Part of a small language model's weights.
Size: 14 layers, width 64, 2 heads of 32, MLP 256 GELU, vocabulary 1024, 0.829M parameters.
Each number is 128 + 24 x the weight over the matrix's rms, rounded and kept within 0 to 255. Layers, rows and columns count from 0. Numbers have three digits each.

# layer 8 MLP up, 256x64, rms 0.271, rows 150-199, columns 0-63
153110126103119151095049135125070134118080123081135122117157153157106181107100108139094121183082146120082152101148113073121135151108101126144142107097136121103145124149089103145144077134115164
149108084102142131123158135156137131113169118137124123104108128181141136103089133094115147100116130090124133117144124129160120168134140123097090139129146144086122095123149145109122122143134131
126112117105150139166087118104136091098090131081132138121135149141131091094130136113149107113118157128170121109134120147151143158133144152089114142114132076151135144150139124173120134112139132
079135102101155139159110097116168108125113144108164134127125150162157128161144115156136099155148136107133133136154165106131140158122120153152136168148151141094147158130120132131111113175122137
108090138135141151124129119155139094116132147141140151172124160167114070139142108139089118113088122171128111117145137176104145086100090108179126134127109102086109114129137178133095160127135150
119133126159136116164133134120090111131132111148142140119125144096091156129204118099145142105136131112162141132137153099130169140119183124153131126151156114141131125176150127116134132125080123
121132155087128155139129113135079076096146128160100108122141167138175130126140120062176134114114116135134166183148128097107163125114099101168115148125118146140117148169166165098099121150130165
091087145117108128112108145121121131114127091096121103132089157122149137125171125127108153132115109104175126117122118083129137099145129141143098091138157137096125106139166120094143110111094134
097131207123101131180118072140164086128072123128098121120081140140150151111114130109115144101121159138158147101137132138131099107133103160185101127144187116107145123128150110115132149138140109
116156156142125125112136129105114148161126154160112149067124107178126084117122104121105135153106132106147123132148128127119154109134106095111098147150143097114143123129125133159089112164129143
097149072197171142148126118107142172124122123123087117146177161160134138096150133121119125115091141145077127172076053133104081118145124140105134215125112125128141090127103086108157133141157122
119179112124135125105129141163116083121150139150148129128111118120126102141114122143135166114107098117143105090137116077173143120107116118128142141085170139123162126091109086118151113131110138
058126114108124111116133146171152135149122152174128113114139143125110116098094134153161125141148109122084162106110117138105155150153130100129147090149095144118118109144090182093123170174144127
099102124083156143098187146099122186099161081151170107137136118114152112128093083181151119126147164108142145141127073112144153107118136093126073156155137150154114144122116103140116123135143133
129112110149110119168143139143120144111144104083167147126124114104150112140105081135151145122124141144112151155149129140137160101109109115121106167149112152130113100112150134131125122176121124
123130157121128153124168160124145138152110095150103125102121076135125100111162139103125108154127108126158149127133107163146121154124119156161123129086123090121168139135104135107109104116111130
086135116127142145140146148131126099135093161134108121106166110126104160153101099128135159124153150131112146109129125153103104086127118151150136136125132098172140131146120159156155167162138132
127160131132168119127146122163166099124166117144119139121144124096153170110082130141153117108148107116157138111164136165150183122113145127109141104137158128122155111135175095137124110126160169
117099142143125129099146064129163150141183124143095117130118136075119142143096106151095162104148138134099116091104095165133108077134131142158115086112121113122126089111155112178132143098175129
127115129128145136100169119122100157114129135107110091103145115181080106116104117128159108120104135128128137106128115104169098177116094149108115105119130137156141167123137075118107118098135175
129090154130115124124135163179157142132140172166155124112143179156144152137134130123157124138142140131123174144172160154115096154139076089140105128114156116141137171144163149162160120105109144
120174123157145144190143171121120138165146109131087120155091123117066131116162112127118155143134122155116158158126102099134154112097142126159137122116146138142129078153111157176108150094078105
118119163216095154131148123109145153126088103149156101088142146172085104139153095090097095143168118093124144162154168090194114138156096157143129150111084107179070126172145132084102112134121112
153113148179115140143169156156124103097124103175111126128107112157124109148122107111132132163145102122135123155109134149186121128130157101093096097153142174163052079149180165087156163121117113
129161146125117167122151142146174109091128129128178113107120134134147121137141134097138087150158108157135156111115097120092122110142150080125152158114147090118165104153116133121112107120113117
084122147143159118110106148108129146103151123111096109114109160082135159132193143101095108120126138137122127117116123108122133107107133156102108167122136126119102127124121139097145109141124128
084115137104164095121107144100114064132161121127137139095130151125184138091132148099154105170134112156082163107154167129093087081126151123111138153121147153129177120068139099145173103154148122
123149147156150134136149091150120146065132116124085104088145159093150118143118121106157132172130106123125100095108190125156138153093146145098118098108119134145147137124162109131131162099152154
121120087097145102142116177162123165181132081136177107130111105161132123143117123149139109130128146164093162121143102150092082143136152095177079084141164127148135137115148130109173120131120122
123152133118136101124163113096150124175137147169118134171156096157153087113167151112054116096121121142108137104102118148106089126159108122146142163123091148168135119136145136116123110131149157
125131122125179115123117127154160171124118140173103096103107128121106091112121143101156140123130110141183127066131107098157154153077109101156138116130105137145142119119125116130149094114137120
123135153136157121121134142118126127152154103128147126056102128136137105123092125144113134120135113167153162102118150169128086092158140138120122108155178159136137124106096139143081133138196180
118138133123090112139139124091129114125108168129063132154142110138071114138150188146069157148182140097125111123148090135168177139161071109099110130114144114100140131144103146118139117099185128
082141166111116130142134123173131157113092122125135166111133127176109149133121119141099124113104110124130102103144135154148066111121134107148142135131126144141160123132157126122128140133140151
127145101175186118155113135180119104138145117133111109130131164122127136106101152112149121104127140109108133142141109084098144115093143095140111114075096081134115116176108094131128142091111168
140140131088118137124116105117113147139137127124130142121130104147124105139129137125193138113096134104118118113116105175114112108080141111111095121099140101122126123156159109208145136136118126
066142106094135096147155118107150113147096122098106142111142108121114101136098107139094144102161143157123152107154127115114148130137138180131142112088167120149124152122110166104143175092141147
112123127127119154146170121127111199139089095198145084116141082117089165146069124163110157154136110115139126130122125121131182165155109157123096139096152121110173132119148115122138138085140140
120094164106117102096138145093135089118137118128113101149097102142118155120164098110137115125146083140111117134111128121110117175119099137110061136086128137102158130117178143141092116136100124
136115116112098133099117150136146133120091167131143082136145151142116147125158135094124177147135078106081090132113114113146128095098170095105117143107104176193129115093135158140177111153118104
064133146147138120147111100136139107135075116125142139115116127161138084085083076186109110177135142126144154148110161127139110142151134092141141143134134148109144133135081114135134077106138137
141117158152147087099128154098150104103149109139132137077189094173163125149072170124119161170156110109126143125110137159149100134096103163154140197090106144095089140127126141118135126066149148
155110121175155088097091127150151098107171100155156120123133119156108106179150163149149158171057139136102160158152156148131129154135126142140154170147137104139160147150167128090107123155092132
118113097121141124085126110133149089145152157125097081133167120132151107139132165137126136156138161174113139098142133106125120153115133088130125123105105178151100105129123104160138109123100130
120155128103117100141082144148131122148119155108118152107131141131143112121145127130128116137124135182108178147102098117125123123100120104117089133143099121117118102160120114170138139096121119
144094089116131094132106137160118125126111106150128133159121142113148128165146098111123149135062141153141103113161095115166151088140173150151104103093079137122121124157153095126160127122120121
103140153114136123106157126083153142144149164164111092100174134173101173174157155142104164179136131132125118158145150118102109139108159110112141136121121098152119129168134161109087112101116198
108144125129143145106123130131130109118154157143113096152110115140157141087076124104131131149146142109130109103124120145130148125126134123147119139098142118123139156163136108125109149139142118
087166127131120148118128157142054118141180136152152137074112122119097122156129105184140113131123154147150178093090098095144159112127125150153122136155105080166101130135122127180128078139114132
094147165119098148107153089129111127134153105141136130112120140145125172130128096148101114117136118124119168119151154128105163142145088132115119102105092099143174118117121109124103146149138163
# layer 8 MLP down (transposed), 256x64, rms 0.133, rows 150-199, columns 0-63
082122136119145140165175096139163150135142131177117122106095084138099107134155082124136160098147097132121132142132112160105082164132101157116135125129081152169080109115125124103134157162117130
088155088148098121178111164099119134100128129139161139132145144103172104130130157122161087142120119133121145164114152108122126134113125110141139129127135146130138101102117122167090122119136123
139123138105127079124152112135118130128101174170113108132129120120129122133131141115101128130110142105147098145144180160106085141136144154111167126133121124134118143133122099136108123139108147
144152131136137126097099154141098140116170147119099102132127156105140141144138137113105144142115167129129115158130119144146115096151144119119102113113089144142083093104113129146195140115124130
179133102134125094098140086098117177146130118114136088099168068101130133132117136129149112189144159117096141137131120116129143145152164154106094163147143115141146151119119103118162098096134102
155098115121123155089121143119116134153119159104127146099137133153143127113080171119093154134113153122129133144175116165142089137134122146123130162069135121098146114112106112150148107134151115
127127122165118126108104140095154135156114089119150125132116117131119133128156135193100107128166157131087096038122114156143074101151157140111146121126154121152166109073152106143163104138133138
128143155117123094114153118129118127141124132174078096142157152103100146113089147126099105188113120140131120143120150156097125146096145118135164143137105127110160126119107149118161123131155103
152147130152134081183118098111150112122152142131125132118164084111103111095114086179165148102151149132095118123069095106107166135123168128082162158161116149113132139152151132147096127136117110
089118127109096101145089166131118128109124127169128123129106098138129137145168139106130130101159070117143094151114178124127131138159091148144098133097138180143182120133115122112144117151103160
132148161144141076078117167046149150159117138110140149102130142124118103115130136134137140126168118154133148124104091115146067163090148108097164162131128091120177117155119107124161112175107129
125111122117095109111146135129112157140123215106121104109162125123104131177092134129128139084136160121113109160130151161144105137101119146174119136116121132105132126063133143134125118158122118
109136178126117109135114115148103156132064106111123114102104093138150147136172160097140159115094145131100123117143159137150116117120148150113085110165116128173119146142178182117112078101114156
120117123127159111043101132131136116137102146171148145115087077124156163133142153186111141130162122113113146162103057040130122142128178113132089147146133129125152133142104169110139111123173133
158124157130111121144135126101152171141092118155111126119101136109115119142099092158117105141137135103132175158144138115110136126148166113148132130106144113134120111122100116076145142144109127
152115143139105132113123149137155143123108136137113088118124082179087158157130118131121142121114138117163124117130137141120135160150139127123194087115118108133105098146125126134115118109116119
153151157161137107091136103125101140116138136120146107107129148082132164141101102128112103156132145166126116158120122113105123108092112146137121105112106138114158153163145129094130160127133097
156128149122144122154149124116091176097124101154133137094101116164136126132135102092165121121159135091151124130140119138156101137128111129122102120111114130133169152164116123115131092147165073
112044144134134097121156137139096155101139121122180149099131114102100132149147152099106167106117130115122200130173135107122143143149171117120134115143126116089127162124165101099132122132102100
100168078149109127149152128120159124108103122126132104066162158167155135128122135132150092099132169104119130149089119115165104122146122170123136136162131141139146092140132093135141119119103106
144129108126127143172148086086127107096125098119100114130141126128151133138161112102133135100109057145152091139131061111143182104121166157154152139155108150123144106131118128156063120178158150
078133169097107175119146149127117161094097189136099117114112120101135131133132098144094142134155152146139110134144127153120091127100147179157142152080114107091150142150118128148134152132087087
126106167139103093116091137140096122183095121124145187163163152129091136129142077114111116096172170086127084128124129171137160095170150086102132158100127157092196112131111098067122155143144123
140135111141110130164160105142097110103185110131111097161101152087086118123122114123117122176139149126127128146139145114125102139155091152135112143105190158118098169095147175111060179128128110
125100151142157106128148125112151144140148128128119108140140115129073113126096118148125172113149121086138129157137133102091107166137128144116153100134136139132087091138132182143124135095111139
137152120115156136123134154127104136149115163170121110122123105105115114129077146146116110140133155126129138127128154113127114135149094103172134117155138153154146121090118092121126135101124099
122119127141120140137082148115129121071151128119147109131123134080175133137154140144151088125079117139175151190146143174116123103084062118155128129126122139146103113136088157143120124097175114
130100130115127154165138123137125125131122135104128108136084132145120108154110129162223075125129153090106169151113098119099159108162101123150070138139151129128120135112105136143159154157107108
088119106152148105060114136140125138126075061162130118148125123099146129170144128126140121126140135134122103175169127111131087073153188114105134145144133099097151138178144122113144091143178122
154161149155148156115125157121119136114100163102111119149114116109106099122130135136106190140162143126115117143158110106134096132112099076138109140085140134156130105098132140127110170144129170
115107110149096135122107152180141152127126181098144121154095134091107145162070195131144136149135133153151131173193118095159112121123097132105120122136155092154137127087130126116102105130098083
127141085120120133126105098161162161160130125118108104127150123114179143096091079132113104120100102157144139122098154154131116132104117128147146108160102137156128131109115106155132211117098145
103136114126120142147129128148154174181098120145130155113090136139135136052140138171116164109108134128077172104153156098093124128138152097136085117123190133133119141112089138113109095187101135
123125168161102090131113176136127114139137134110094157134126133114140155123128156131104128137138101127092153140121127134110122144136152142077125129134136114137083129114136135120145134133116145
107113104072131124116117151124145101123121097146114145125135115143152146132146125175156167088169124108142119090062170117121116098162139119149115078120124170120133134150168167115095138148116126
111143118126141126145137123141103109099128128150098135105155148118175142091168113111065102130127096124148110167163190123129129174146111151175129129105103150117140106140080118101095134151114148
135138174150096145161125117130091131132132099156128163169135105103137129122109135132148086180127085186159073163109112148163080135169119108137086124088130117124145142113142177100108110118122121
189101142150129155075123137139112131148146112130123155136158152145151153132173209087098142178122123076135132143137122116069133149128137104119112112123110111154095118126105131117083113173071125
181087138101162131151122148134088134100088119135128157149132123102151128098092144140144058128126120117185111163134177118116111152096138123131121126129129130147110119115130126135098134145126118
128169132153151141093147106086135138206168144121120161110115087134133117128089111183101088128126126171174151139124150101090099143148149125133139111132115105124158137134136108118085107105090118
127107115171134148118147130170111165120145159134135153164106171072133138143109105130148162122098125102143113165158143105119121098092076111157145083105106140132159097126110112132150136114095095
165108098130118135150159099111130118128098083155149103115140081136108124126147082151126156142181113154058148116111136106166133165181145148117120147146122174117117137139133151109089107133135084
140139137113164087163113129127147127100098146099124137128098175129177145129166096110102082167118109142116140147127145158108140133111096146191109074094107128081117155137101132159114179122126138
124120087113128127160088138126143147096100132135113155150127134088128116150099110126160118115126126118180095160148141133139129110123104134191127149121153118059144132175093132139135121122143129
137126142102153093127150138124160125157119107146119149139136117059124131129110117124107100139139140107170093138120152123118103147117132138129132106142106132135135144152129136129134108125131135
077129192143143159138106093110161154105115181146095130149107123112164131139128152082122072148129125130113126117123163156091121152099099093156110117134159157120157123136109123086160079102122144
152135148148142153087100101160134184099109199073138136106098102147134135152147165114166090147078187151086127188129136142091107138133160128099114140122134099143140087116142197113103115115077097
129124142135128162126135126127089133097077175115122149122118125121143142132098148110136148121149129123136072136140144122146109118145111141111155133144154128105146100109137147138143131109111117
129166129149158138147177147166095088162127153096137118137093092096086140146128134146138132160123154118117168129089122139122082089141102079112149178137113155156117115078113105105143131127132137
130175121079151122111170136118153126095122147125152111116136123110136128171141157134153107104125169117122117125179134149124138126100098133173104118105124106110172078115156155103115128101116099